Weights of a small GPT-style language model, trained from scratch on English Wikipedia.
Size: width 768, 12 heads of 64 (4 for keys and values), MLP 2048 SwiGLU, vocabulary 48838, 138M parameters.
Architecture: rotary positions, untied embeddings, normalized queries and keys.
Training: a variant of Muon for these matrices, 804M tokens, 12264 steps.
Each number is 128 + 32 x the weight over the matrix's rms, rounded and kept within 0 to 255. Layers, rows and columns count from 0. Numbers have three digits each.

# layer 2 attention query, 768x768, rms 0.311, rows 396-431,460-495,523-559, columns 288-383
115162118095186134155122120169138132171165099104102145114139148097109118167091142151097118175177178107134055150188139102145110136133168109142170159100099123098092153114097116131155081143110134137127127084104101129139155169146135145117124134141173152128154179141148110126175152125162181145
177108123131108084148202170118090110088128127109134116064142094160104197120092095087163138071120091113115117115114125195134092104151124127087122197134192063138110143195157151165087142138099145199140088063118153206161148090144114164114142146118117121152097080170053103104117049058148119141
145115165133166132142157084168165134134110105104142118161128160115171161113163128123079132101139214106153098176111147161145171131147110117102132112172147137049069130146200065102160097143104136109155127074149134095089103154156099142159143111120129115121151121121147140141166177127140038135
100151115150128118137122141216122130085116128217143101153146118141080090105098149120115094192118113179082086167174112106169119141120125120135112151158120183110106160128101126167152105155122111116115127179162126175130103128140122194143104150132121157053142126059148129096138132128176125113
102077157064141133107154121104113138077073133107140142067122112090109074115102067162143185081131180085094063199141142175090041153136096133144140140187110132194098141117125180111130136151091107138094116135181150123128198117111034087085149182097182115117127135121101165142130136191100142108
158186088134160078183115129155153117157103160079143079155082116146173139117101161137152104117155126189121105122139131113108161092140131176127131183167111085146150222149156157138125124122183128139097110120107121152151130085063090148175152106077109191131101137237189108202114107153114161197
064113116162128110118149116093112127142144104077115158182103107161122188081130120124103139101108112135123179122149181099129150164067118177111134119124151131105122141170162110098158124145138061098147185159141123102142106169188113133122153075073133158161115059085155150156110092134113084094
143110091106132091111179104120136068142179142153159124127162116162119061102121105086123124158126116121152212129060162162136151159149104085142073152148182156118161139139101176165104133126112169142129110111172112168087079080172092145038170156118109109094124146115071132112126124109131095118
088145110164106181117114078128167164108064107073147073148008147116140151151091111109139148108102206139110138103088126155112134128152189174097034201158170101105124107109180143151138019125096173092177063109150140139066085142104166164130083097154154122125232132142121155142135214047173121118
108165117092111093103088097100158109155071092132101091187124113147155016187128106172106155124156103072124087187123089104133178196133112169117133217145043103090097054100073134107134136143126144037104136079129115109111149139157177087077127154148137081125164086112111163145150170099120096222
143063115086089057101160150153195114128081133124136108175132214123096208061108213212158096068100134127147091104161101118116204130131153195106124181179042150068104158059187086090146089184154174144140032149169097079117080209079134131115129114149133160141107101094143166105085145115097120084
118164111183099157107111123074072123088114165114180144130118056144155056186145106124143142170121131174133114148182123166147116169134154155115078122094122150115142132104175157192147133141050110154160144111065118179130177097096107127082181115115118175143081156083092127126162177102109068182
142150137164154089060165185122111174183172107119093093132097111167195177175042145101109134165139178100143107156145121087139149114128153098161154100048177079169148212074171144062161137119142079106119207128126127133095095130190123132086144163117130104123094157134110160156143151090110140186
169115166133139162179130203123131130108190119208152112129109107164120117062094161131158078144124184114132143102088118143178075150087156157193141117137151049137086173073161172136088194131212154130160097068084107176138158120173151188117111090200124102125083147158106120153079144098130132152
153134182046185123110108124120150116143113147104151155153130146144095179113058104129147100147155131077198105085075173113117147124116122150161071120102183152108142065108181096129118114050128105118142131131178134111164100088174095109091182056086098104154186100124110112142121124102170186160
168136133181129163088181144137201131166151108113128129042168050120194182120137138098151087134197139110234087165098071115150164184164113080101092171196069086077123207123106118189150034142054115132119093100090100113175190108150145098162146080135131124178132096159166109194131059154177115087
095142165105093203093119082151121082104107214100185127114130130146082180184197091152093125141125183123092037035103145180163138146101115159206156088099072117129086105127177122083071100076195109092140148094105141113179111159176047080149124200145084089112145168143157128173094100180165143102
145173191117150181069135156193133120156182140170128064095075112128203150132141147181143119175100124050106119139128149170120106051165097078130131130111115043097114175094171111157115102105157117117176154155148228057097125089136135090175070218185154077122162145115175159074088162130198142065
102102113100100052100197140116156207146168107122147158102128091153140228124070141038116168159153128185161075082138179132162109144120166127052107156117176130113155074131095157065133153212145115088133159138141157145163157107079104125109113098153161089192158134174140151121136240094126114105
125078056063113121145074140111169165130176078156156201145173117187117096156142085135077108142106081170110099105119102136154113204130203104103109145118186107107076130145123130132095161091220101154162122117117190101078041118149076166082147159081082175121083105174133148139172139036139183198
137114150151154118131109142149127133138136112130167145129096136124135112114121167173150107133107150128101111120117127100113153144138148121130177120130119146126109138102084118098115132157119164088134119149131111120138102134146109138130113132145154131112082152117112135128153149144098116110
147111158188126155152149169108081149124126092137085159096161151110136127135074114104108175150142106100099148150142146108120080074041068104077149165105154102179142115092137162147183094167141147143158115140136093152141080133110163090139170096134167101134091106150103140104133106116138155079
182175125155140084131106167135156100162104137139125109140122155147176063085122167157130128119115138133096137143171101096117175147141149136101117120144130132113136087198122112109097133174114105105113164142114100112144091120163137094148135155119193115180101156134108146145146093129129124138
198120141085109102159136115126133107105168144123124119096145099094157138142105107153161082095126141139177128145138117153099186165117154109075125144131156083088118153113116133121173128172097107139136063110147135119128140147124177133130122097146155099146142121145082145211098135104126137111
087121166052132128162064097158098117115183176107126086172157153124128154203111137158167119128089151190133177105129156145143144095137102167124143090129089142077136165117089099099090159070143110094099079117128112149104132119140147180100159140149100131134148165122112132156141127125140132192
114171100180144124095061118146155127157117130130115082121067085110123136113099119123138077116136146111101091104093154162161176140171163105152091160174094152127161172117099130079118181136118123174145076145138203125139102065126138099136106137110108146113135157131129161108165165163165165154
144083118132117152140091143127126159087093145152181159082133169144174119147098145172104103134092122097165124138132161146167146158107120107080143116145084144146189124167084116077106170157192129111112148128116155091159098159107150126128142111140164051113070171182173145132110162141153141112
161173129132132097192148214131120109087116137101201140163132151133122118127084097067173130108114158116134143128150184141096162125180142162135099123179155106097085173168144126121168114124123136129106190132155187079037139098147135105175108192117038097153130076159117109154138095167148141093
086071168107154116127101081194196192128145136101126099099097137123152130181148156104130138099123125153159128132107104090117149103092146088150168107180193081156127126086124157066148081177119146159100101208121134181134180181115046122113166122137148132038084131127172099122121082164129130118
190148089138130147097095101146145113059168185135151063167104108123085135104106179155150135171112112141126126092149118111138109124169096187164091123140118154123148135098176162173147116160144163082129118111123122197112094123111124183145110056073134150148127153138111141152106167114113125167
114131142151107159069133120110056081135130124174093149113179138130181137176157184098049137089087138091186075071110151152191090077104177071171146127064096166043120151061099151109095085189094107024093182104067166103143144126121104114139162191113102203059120067096162134132141167102100087096
088116149091095105204155087139110133132147120120116138184161084139088160122159072149152111132119116182099180185113098149129159140150097163146106112095144130126098077145160150143150118089164101123093161059101101149110045119078100135087149123075136112108182137107151118150137154118138159144
113135177170110156085139138150148149082135120113170106139131121143138163146172168127132126131137084119113153103067144089127110130154134141137118172128137083108111145139144167088114124103161115139109164109133184132118132170170126107137126119154119131054108166083213107116116138111115116156
094118156137142133178089168133160128119111117164115199111097171163167141129113108149121168152116127158163106152094116112090171147098134084110174121189118173092157100138050124132157151181136150126124099122146152223169118117127138125086090140172135118142125136156143140103169097120106110075
059147118128111111143171132161156139091109102171153109093163143122138112119150103102091108126157150105088158151109096166140149086160198127144069153102079105131116069166082160118094134097145150173144116133140061162146108136161160079116144109113129120154127106149140214112116124110098172159
140093120054074154128103099146109190176128088165082121132129199128222174193127092126145065147089081147172110137155142113111097125132101083103125142125071132177099117117117093114163141108099153153101051151122121124095169161084121127165082178179143105121141134052174090125170146131114149131
155161045091094168112121145087126122099107120143156161161115149184169137122130145177107092102087137096148154135092133120146121136155157089156079112132126060144153163061110125129166149107120161162093126149164144159093088155155108076087136173138159191137091079155128124123121115141075119132
110181144127123153138161221161113087083095121109134099159120155137129061108113104100134088101098148132133108138145071151143144093133151136111095159164147094123177117152165146137177125109121128112122095087146060073146151099065102136131106125164045073110144096171077084134106110132128142125
112166130155114175081074171129081167138097138135183153148119165121122141114125127098144147119020196120093163121131133159086116160174129177135140151127131145117111159071131144158145100121124104150136115079121136155141145115132118117117159093129180115109132132108153165119111097056099112150
114142085133112135142143096135155115117066114178154127176109146093109144206149206126117157102174146140144159149101114105142120123116166074189157136129119165097144115108121123104102079127058170106135160108187100119110089156139081111129111158156137148056137112068129093123155132133149138190
139103112074111170138167070152088086118127132133095143098170115151102156123123143101135100154099123122155067075123146121134075112100094162079116166153138172126095158128153138154109126144123134135088142191151114115122162100181161153128114158093157160083110107174123119098120224093123127102
106151090200114114093145078159158136120123125113135100148098165123124104094133105158057136075086159133096090190124125174189105116122171168107093099143232193086095094165147156107123127162130088092094208103116140154135136178197129095108089134127078098131147195136134111053143140143066117163
120154121161131136190088177159130165125177161084107147150158098130113062151137085117119121161080145157076146149104129105112164114025137124174122094153132118105144123157107117103168057154112157116087119162157152128086161201124070101145148119070121110188125106157138096107114095125149127146
108168168110109130132150147161151143140156104113131177161207106142177136052183153121145140131160110132133094131105057122171149168172135130150145132126093151105172076114119110164126110124119136172140141136144112166161149112151103127116070116041097078053142153129150143058187090152112091150
156148074154074075212134114114146145068131126091112135143209077128125165094191116087213159183125194185113102093128109057095110088119157199133125078180145071098097104093159130102152000182060144070164127137120179052137119140079181148125148077086169135100149172148138170140146133098094071121
182123165147139116104144119113223096120156112090119135127175119094114125128175081144133083135088126113125173085198147099124180116139103105106126099113120105193170183100156127151189111156154136095049081112127096136092044172123109082192095124188147080155142118131139185163102117147140063176
148132143151149187083078141129127132141136142147142086143166144090078111102088148137199087145183239151110123113144087158116120221190126127130159138113166083047114174119091082202132161159088078129108131117142150162104123065125075079087047120142091119104163087112147148223162139120175105188
149141136152130110138140104140146104052068116120101082145104116146151157109131112126162203052067119171155182097072141170107183160135086153175140108180159071160223162091073088134180134137106133107137179098096124163146134145096150200135117162103197145112160099056142132148070103155158121165
069130140137125041123116071151129155123152131118112147163176142111147143129131138118104107106107144147158115145079150100126194077114151142203134094113074076171138100168104066108131107085140053146182173085125137114101118164151084109085131183072123144102152104160184139167127117131162126110
169104152130146102166100198183140150175154075139175136092121136145107137154173131157157149101175117156130108148142079108098126062185137088159044107168151121091080198174075088133136167173094161255148167135101073119106086073199150156131103096112116140105153154136122121181096125062120108096
146074135114129138131081133145165120122124120172099180127143148151141134152162112152141092116129097161107150142094129185144098104136125125126093134084133084100137129147151116099121100085177088118186134186107147106102129120156126121055099155103158128185110116107151113161124128123189124136
131093080151079181096184121145190110172034084134130175099108160120119170165040138120126039072090150115149116138170053142124190139173141080163173091093111107121136150150087175169149026100113115083151160141113139194150191068121110153166065189126084096136105118120163127114154150083143210117
109206097113083102121142086143138104136182167081114056141132089116186147127130132134106202144132148124113181123145188105087087174122070171153167099106138129152162138109140090081103090179152089179071105106130152102140096111117074058144153143137110074121153142131082105155095142086151112102
087100108154206145118113207110177066203102137163164126001062107109179134104150149168133137145094149166207150117129118134109185164105124175089175143099204068099103159163119098176070204057179143067122029103109179085059164105126117138103097102124166126181116216108086141204142182184052132082
116126122076171127099082081092140135145174116063193134151090160105127132083131138152122162146148153148111109077135151118134092184146117094097102126171179146101079110095108154112092129132088155165131169109122142123075097126154050141154170101129148120138102141185112108133124215125122088137
108117131051142091193139109093133160124149145152138063160077129093150098110125185144111128175127120152092119134172078141151103091144106151186099114157085164091143119115074105136175081125058101146173168127070057154110098102167137157059151181037089064146149204109082165112068184137092119111
157086179170148094136136123139156158120103134097090079136108092084190121067180137126135084132153134107113136116083161137118147124147133163126152144153131119125140099112110134113163162162148125150101126105133168100057076125157142136100120186193145092091179135100122095142146152134102106171
129130118104128120087100158078139111103103132173146154083104128126110165129128148146104104126166114151183122110131084165115136114162119136127100098124125108095143110147141115111085044107125093083128167136093158116165167104097157105121125141123137089112101172144151133086101092149166086111
147114160122144117162098118128180119109146089149103083108161111151134136148150122101087097202147113153071109083115119105124125088084141105141109138152172165106118129090084165120183196159150107136097091117159114145055090159108169146115190143174124144108119105118177141132155144152101123103
130099127155108151078110147108152144156127048142117127160130156119163149134106116092126123156081119148154141204148108125147115100128106097116109139172093144086114153181038107144105069134132097135170156179130136139129134158153100112153111124117100074152157145140126139171142104103148112172
128089110159077141121095069147151141174200094098146110120164095111119166150138152143129104136128132147159123164126136132077140163096079116126117167143127090098166158149119114073124095111141139109195109152105155151142129139129089154180144137104142079168085107148188150098123135108143136128
113113141168083133082154160127144084140123148156098095127094195095151105144149086121111132098093096092193126072157116155150115138123095136116063111163127116131135145160170127141147044119121093130109070113115106101185144172115165132080135101156141174067194131126146159183106190104131180155
096134101102134157150127180164111184163104157128118122128103173140129161160171139148164137168169124135123062133142144093112104154091137134146097153137114130144115157159123142183111131098104129085183188140155127049130140137169192043130157112098085129092109126141167129147126113134134165155
081120115106084087153162115143137143128131134126150153133155155104116152097137137152133141118169129113152098087162050103151080154091074126120168118092113093116155119119179144166051148119162114109142112088131152152126142135160164152136128162121130163119161127154103172161117101098142097117
121124128138145142148146112156112122153183157112146121105129147125102204076148112175156119096109183102145166090123110159146139168155141148113175143164113187129193116125143123120128124113104117042118132121144107140115109134144122096116155140086191145115156130117133133144151114084140096100
138190169145103130154086119141170146136088139125146112153123116135125113128144102144134099139138171129089110136131173123137110118093140126078068126084149144123121163080122136140095173159085175133120114110141159160116108151099118137147157086111128161142123093131123136126110179123106127080
133103121161105124095138108158143102107135089151170190111111154128173113126102141132111137083143139109201116129131086144095166091152156141143189070095153083085129104082186028129100032135140152182122144129189092131119115118115097127105137115163109150121116147190161130183134127108136167177
102111142162115128159083133148092131104184086150095098118151092131135182096158118057107144163150139127146086152187151170133044155116078137155174159127133151160140136176177135132102102167166140179115145104072119065092089103112115122140133201175117142122120136147198142097150142171113106163
067056144172102183101121139143050132129150096157119154148115140117142129140087137135092101145144124166148118090130138150101109181157108129137124143113102127143113080139121121143085115135127136125159167110069143146165178114126172099157145171159126143143093147142156144135122137128088114134
142155092137148112139101132099182099088183149124165113133150044134178171095112092171080136169141150142138116161108127138167186139089149079180138127147119138154142145109143114158109184176181127117129091113175171135147152132146132091158108154095138137158058132190156114086186103177086085062
133153162159176119125113099144112176133139120165159122157136190116106178113106184112141122152140137144155144106107134144151195176100170088081124139136104041127133081141147061151051110167080096126079123122184151145092112139211157147101099125137162143103143160146136192100127160070128110130
131133112157143095045113178111104089139087114146149179103148107087139202127088074110153098149156109144142137125110124054080145139117105153142137114155127148157137110083131138160125119119097145139170135082051121073103095157104148111154114121181106134151146095110134115140109130145178137067
104117055148166108083176123120106108145016078160115113085094163055087210188156172205105129138035093137122089106160173127101128135083165119047191171137141135158164153223120133118148146169119135136108167228098135175129090145170160098113135105121199057117165126132150090202092101135193169114
092108122137100121174125094099089135141120169138183142079125090159166101041157109161080099111096120104103117159117108134135141100082133125147196191099149109091133098113132152099103148088175126162126115077153090108124100158187143138141103168169094101091156146151132138143155195158148140116
116074130071067115149087153144146140156097114141153134189146093075128134123135148109093156137149139129128121150124098085129105156139122101175120096155176159117136148109084115168136151188140124190160186120139139080134181125094108092098124145125139115139125136086135144090164184071114164170
123118066095126145113093174145172136106152152061079146120141098070106124151105183134095094158144116154099131097146151148152154102092122100142166075088126152102144137104125123135142133075156137164099113116146119069152131145139144185121149103084079142136116093123126129094193152139149159154
150133178057130134123172134090099078143128159168118119107094140092128086152133138083120121119143176126102105169126121150178126102127133190078059145111114118188160098076149116129097106081115107094137104119093133119120091059152076123095125134154144177117171107084154112123145148129169127155
121071091212137078082150157124149158134122098096122064146070063067081107088137095138128166096132092125105113072102163093109099114081181104116126141144070103113131198147169156133142091137114038142107090062126100095093187116125211126219058141109106091160120132174110127166181115151091125123
097176124173075148087142148111194111117157150116107130084130144108103107096131071123167127047076167152085057157135117150102130111149108126138172145083120067145156169144149132157147142089152051187094095136103105152139147166112162147132177072150169143123117129148112104156152163198132176104
140101160100120129119132088117171103143153117059152148097142090156121081108138154187099125078156079089103123099126151125134170089081129125102197109127145189180081154047121188109148136138111127184141139130178145072080128138199075102117110161071073216118196115141139137119006146117142143096
101122167058117167128113158122134137151143148110157138095086134195071136213139137105103112124157126080133122132168032127127131138191165139149114118144154133132133083144092157153125134122092141137063134126085106212091125126104138105110111126129107123106128209148116097136076159143169104162
145073215130154157080223095105108111148148132121129129173091122122144090114137101150141111114162153094157101220149109127094146078117122172086105115145094137142122133124118096163117074124112173127130136146075175136132087167144180082162134110221145162135097149131109169143089169079129065139
095133135110163123140163134150073112105103103095136083172156138135080141140148125066059168084126124147141110167100072123141190190109076154124170091148117120104202099069133175143097135142138111088129137088239086114152138163062140090095084129111076129193209114115163130130141150130159172125
113140033095150150089253048209132114093096137133150147139102149117189174095139162157175222112107098140117112186130131100103135160166100151142144121147153089141078090099121089176185200146141154148052218149182136125107003122167113125055152113143095074087118160127079055123140151175170029140
107101128155123145196120211053207198073128128108089125197095122098096073167184112092196161122093126119150131053070118149104060137115169123142142192128136103125206119127108105101128102188107135129118114131131137124147055140163115080172116136131157155069140118099073120131140201114119141077
109100153141143129167131184163126082157163134137134131136096125171133123137081174084088130116076147107143137141164097131145156134176195141132066159126162084132160150172123100099074061158112148013178158160140135154133141134107193158112113145124052117093118089129134159143192107128184120147
181107099152161106089152142069195123119125109069093184084096140185156162113125105141161136105158176081139138085128167137202112149123156148089138163113139140166091135218117155101205160141108091196098082166111130143132042099173189170190085180119137092107114120113119117110132165122114098163
098157154160143105123181129134116132101159139093162121122111150151105197127179131128126124129136186049123106151115160138151157165093137077138152146159155160104047097091121110151106132155108148176130123145105158127094140109154110124118083172129081152070191084168096104113099095085065160167
129122136109123064129127146140128085138149087114026061095178104146149091137168216067129128114130076102143087182179120167101099160145133156093108186083154135195205187113114171151203106069121126152122155198141156155147119105193144173069198145189128068112124102024135113107098106105124198215
119154166107115137160118154126164153122104125124132129117136194161121170149155128111121137124123084159148118139160129140074138101125079120121098133136155116162178142143145105170166084124170202105124092117064091112166111170121155095116178105125145109173177202083099150121138129151115117126
172124207117106152144109114114113094103132118184100158112116194088087210125159092186161041051097099130100174208160191112105182130140140138135113165080133142206113153119168071081132139167127198129164139139175169137163161166163118139163133102041081166096108132095111146122052173132061112161
136162105192094155120159113069189165089068157124086130130069117136126192095136073158108166136126126172084112113139082102135140090104150159154142184142164149089159124146105142124132180128162144090097121146089163175057136141129117084075157135039175051118078164205094112144130072076137126158
093099104086164098109171139140101087087189173179143160176139116095156159172164088157139171099074165103184134124148098172128078140075135103103161102142061141115129094174105083185144119155135123104123119137138239203141147098136161148090127131088125105115122109119131104121142088114139090103
103148114154106136129138108121142158141119072161149118144116089176161101103148143070159128117168102119143102121125156154117152132133139108124125165122128127115167111113136150116108102115124131110132157145128139121126123152155114148137132124150130130148120157134146131143153124124107107138
120123107107092121125143111133139116115123139119120138140107125085143139125101124100136124135112138134135108140154110133123126139131113121104177093145130110162146116097118129130170130141115096113163094088120128121113107138116156156145093120169118120089122130105106115132124112118157164126
140140146152113119129141164120160129110162130132173108135120071190157141149139122133125095128157094098162133152121142147097119126156134130114112152119155117101130137147170126109107105090120163124147139135119125148122141111184076126154159127108124127156139128166110102108116104108094127147
137131116116148125175081100167113093128151139131142100101163190135096134095159125138102135098161132156138193176115154125157129098110093100111104117119180073130112098165125117096107131127101159123111104128142104129122134196124100150065137172148132059125102104115172148085080100130166123121
149125180129168128141123112140077113101128152105167110096120135104124150098155093123146132116140135136186133125110168166123089125125121142117137130165139115125201154170129078111116158085119140135158117094101115168150070171149093100136101146160096149127110161092154116115172123128131127152
079145101103128158155101091204093167138148124133111077146143150120095115166106128158092175153110122184140153196168119132157098183117108116139122098129168077140091123160151123117117172116134171121127101128097110187154100110124088103082123164081149189095147098075105180194096162162150137137
144092127177081112105166137099177104111113089101080189109110163145125127118119128127142126156083164101135124069133096193103129134160100104134127137181143141110169102164104084066134151120108140139145139138156148122129124125175189076115127139168126101160171137150120190167151113178127127111
091124118109156144119098129115110148116124163099139099148131124091156138110170117125119157151133113082090080142112102120092133029118135156139087153142186137098137076129148172108153109068123162108159078164133185125143129121105142111144097106142102095115169072143120147148129101151116139109
112123138126094146067124055169050142168083121136144152108151091085109119137161115135150131128132119119098094119095143136129129152134083130120145163138111179158112144104114121155147097079093084125164179128132133134134156105125097112151116110146147149131150093131095102109150143108122134124
151150102146128141112151144130120185118123101145149129188115101142113131126118120108127149124058116089144158131138122138115139140084149154150074106089073191123153121147151146156204047149096092108120175171092129181129120103164136138060130162113118094155149153175137083166169151114121091154
139114118066129114096106081169117155130120169109155137162140120186148073093132138096152154145112138132135137138121119139113121101065129094120130102142157119138148155141188141093129201115099109085139130119156137059120097179114084149096087140138144126105171150149106132183110109124191134105
091122106076050156097169185140163122137128161078070132117153151135133129122136138184086109107133153130166182133156157110088068099107144085201130139150065118171093122141168143136112123085124039171080144080101131226134101108111126124123143107074118153131087193139166169165081121119192212152
148138135097187091155162142096103100132158127157103164085135124139135160135166157141098101140136126129192137107140110150140122114154169106131103151146128097120105139167060098078112154173133062158153159151150142129118145177119156115103133119183110162141115146125124118075135107101124148108
158123165113124122088157085157126101144193169125092154120101120183097121061111168138097151127141135154128144148119145119090144107137122123165095120132096173154139135135117153138129109173141160128121116078125167162096133136142087196168148153169110162117075146154107177107077134164107115101
153166081150135122094136089103102111078156138149134148107081135120172138166166134089125132126139074143101124103102140098151114133137120086180116167106143151075179120176131118098158166087130122150090106145163179101123141146131186120135147132117088148146123118141117122191142110219112118149
147118118092167069201127179078118161164186115137136132106115104105146128067096117143117057033099113089167145141112145086160079095149117147164145125140166105226114169088074187099131142119129184096156152076077113120059086139075055122118124135171125109103163150091196120126145080107107164153
# layer 2 attention key, 256x768, rms 0.25, rows 139-174, columns 288-383
158082149175158062092112097089091167101156141134167112123113103076101125114135133122143112115109176127128134147089102082146171112174127187122102143181147134100139129131117119109122119133094083126111106118150115119116115099138142167090145182130131089142128051154109091133134061102184141154
068042160185121222160134118139142151191098114123164141119195105129115165175168111093076083122095106056115104139155165179113076144056080167140096181161118136171126152111212133130132107126110088098089139097182059122145236116148106109121121105136093151148084156111102117144131174125137129114
138083096160185148127128070104138160119109079105178152151141108086119113126155129154084140104117124123166101157157113083122143189093121139103172148094091112113089106079150120147116117159131147139121171168092100099138110082058137124125158121098119140207109093145178147157170162131127135135
160113128072110122119115037123132098095153177133108180139151120114124118110113100128141152114104122103143158120119146093192121138141110101134149101111091145139114154121108116140094155119174130139126123128109105103078055110093128181127114124112142117124109148125140137120140184059097180204
124061143121132139143069111126129170086125092143157141111151167150157125141120120153185116127130155112147163124118131138159088152086163098142145089056145093145153054130101096159154150112120129075171119100105120071140112077177117086165176109111175141145147152102098149124077118127121131138
152096173167129093135110189120095076175141104115186178105100160126140037140155111113118140133119158085121130168135155137129149129146162062141138138161092151101103122091135140103142112083168165143164132166117083110115167100131150150149102129102030118149086080185131139145145126195118077155
114103108116147106119117175153108134096095106138017134102091140092113136092120180125139081087152150090167089133135125168172181128131118158158150049152122083094171139156092101157169164103131106061141048149161111089092141119074150101175093158052107150131109092129156141143123144156180179132
125117095125143121083155049105158132182115167136175131165168140118138141072121098125096074126134105134092142122113135141141137119201137122164132132172137149149109114101110092168149097147101137195108142106118112059173094096155085051106077084145116126177171095160063140136139128147133095066
099081136104163100167103156161126132122156121172136070111078103145088156154145090093190127161111150114091108088117135192154121158110112125121120043152107119175161110162163143086127230105107145095116129114124116215082121102142145155132090121151181116118145136135116123123125195091105144157
132127152122039128080162127114156140140104161152139115101151079102091152148146131072185167168110107148072074203128115126132146159227168165124141155166141142195069140104109101113094108128173097126149146132174104075166146098124119132116122107191141118154112152155110114147091139100164078153
090161092145143192104180125146142114100096082144141101145177133144103122168160089089123182116180143108071114126171135094080186139103128092067192120130129163166157134117070070139153118133099140127182135140121137101171118183136123130071108111039087072113142164190202123127110067170083178054
099148075075116154125195076145189135165185155120112148169125149114135205137143165172126130069110069120160110179112106088097138137203136102119139130142119087142103089106128114157188084084156210069152140088208091160155159124134131192121081065074139141113103133153086084084117113096134111122
076088106122150166130110182156133111142140148095119188133191106164128124147142117118129220182052158120166195087180125094100075199137137149134094138146127103124111165171119110136137126174126126194159180134130118147158115122136064107151146144142156132165130138148111141143115149102115094060
119085102158167132150079163112130095133122091162091155137143160099130096160155140121123079105131114127190177079088148100179116158088163102126108129201123080110144135150123115141124109152129121081111155110160130074146142131090151184148075158074130088128201145131112162083158103149146095181
143156141167066157096129110123108137114118120126126122124074161122135143094137109165138108135188123127153120145129196115124129158179114153165132142105171118152197160180174059130134152117109134106127153133076093085139099147121140144135131167107162088109151097126113187172158218130127097149
062208118145098138113176098094148162119150079086151116142105083115148154118118151090099127124145106135041125147141111160102119105069140126096200104198112127090134096142118070124076092088138159104134133109144127061123111137138091083111150108131111144146118108167131124091112117133108148138
122157072136099141106190087140094130213162136157107064083225095088162101119169090100171124165127103171110108102141096201149138012130158185123118081075094082126125212150155135121127060133158100216083131132126105083111100119112133184152169094145106107096148126125199162092137165086132121186
128194070127098120182165130107178134145102168123128158141076102156137126124016138105112134107152105144167102041233160105125114152185133150113127096170111096115140093147120134146073115155108187117121111136102143102186083099078205135153188132121128164176147169083120131114090139141131125073
089078113142124122112091110136149075183172108121080135130123156125116149120128070157162084095112096204166105168179099148097128137127125131121118056133102140166184147110111158139155145171103115097130176103131093180186151139141154132129114104154095119076087079157137166094127105168135158124
073104116175078120191123106136115146221218085166151138138123133130153147153076093121187142136133106133112115134133127058113120119099168085147193140108120130147074102138145073125153114166121030149117085158132147160128179112129153143096161093183113177129025128134040147183226079133158136143
137167116149125160119099123142101075159153179066169136186074169124127119169147148090100137118078135100104101133134089146100101084113203160154131110063090121161120117118142107146137118156119179158126140128156062138113176105142172112071109151112163169133079074168180163164132072063087112152
126149095087082184117095154098105128142129120143115110118179087124113121191118103098112112134120098114113111148128155130161055169070140131124151165103141129132149156102141186153132128139141147092147107153128110136194163128155140149109184127094108144125092065093141158171105181085136098150
144134127114139145128116083063188148123144172137096094114163178099100155130132120078148147115127172167120089107106091100119093115131153170159169164166128155105060149084154149112064139114122079096099128079187224096091133130118196128164177150156112134151161116097121117141158147168117134109
117132140081165160202097039140105124079158131119124172114149143138142129128129104091140099148142169153145122132097130109160126116107091092057104169105122150153151119087101135132133229098163145136172163093146109121097122122152049150118138113112071159096136139156126171139155163107150152151
099150142115157106100137163143100118160144158161148140079116197108173154099125172153140112164110141125105073151105143186086194108111121123111193128092116069161125129158131104168195170135161086120122116103116084116101134097131164075110156052132113127166124062127113120157167156127054112096
133139095135129105142173141186102112105195039123125148103095142111167116119076106133133186111143091167138036181108101084122176127162157094088141126139131114162105134132156100113075185147142065132166173138110127183105116110165200103061108164129123152120179131124166114118162113112138133127
143131206125110103183149088125099110128155159122159114141103131125093115067171108157149126092118093121087121115093105146148118079160116085149142174185091134077076193062150118129191129122180123182133132110199079123119139148200093177158110068054136088111159131136122132110114124134102109125
161103062158099158085168143117100083118103111140102119171169102149132140139136158100141145112139062148108142109082201122082133168119122150104101088117068183132116125120106143111135078083125090184101090126170098109091098074089200173123132143120062117125108095141093101105110057102095123138
133112163099140130116109096139121158131153098086196132118130131139189120073106191147096130139172158125121078134180130163183188115111140149129156125119080103090119112074176099122107172177165158136167148112094096183099130096163095179117108120117200169158207103137104113060031153161124165174
133094150079164093161106132136113135127084165156118146115127097125085116129111176114163091160180099101133108158115060144158142142141134137161084095090137092089155116174094090170150134131184147112072117136144159147129127083127117135129102133115104166135184099132158121094128199124119142158
142142105127115166107128239186138141140109147170151148096098124156160188106161180130165117155178149118120097111162075152145170172123133147086135055103140124104170127148174106096078185100129135075135130125149104094155095137136091151186139106110102137107154074150087137147124161119101078200
150179060124164128148081089123119116163122156088118143166095116116146148077056112149153145168128134142057158090144149129087105127100215145061204164128132166240105114148148171147107115089072078107135102162109155101139147134106096173162174168139137032141076130126139160122155141159123140094
130067089139141110079202190119106148149110120095133182136149115116159099146136105098161104077114070120135116112105159119093156148171169139132137160153130117147159145217138130102128122107084151092098187123152147143125127094159132154040132130182096100123140164135118098105175114087171136152
135167124172057122175139153103130100128150133107110111133136101114115158091154114171097163133131205089110110138118133119131148139134152110139205156165128123114109145131182021147168069196187082184099061088084127125169168113127150112116113139106127165081107154082161136125123169141113093094
139176114077105101178104112151121114162132149141136146198079144154156138124138137141130147145155149105129086165105147078147138141112113156143146130134179135114148088105139086121128131131123163129152093136118123175178108153132110115122141133125160059145177108163124151165135120130119175167
143127144114110094096130081139121118109124067133052127132105125069124106168179121187163096117129084181162178152146155158147083181123124080168128120160098173119139103093157119143059086124083192151143172108127145101176102134098104149122118144123106087135112107118115115108135099123120164140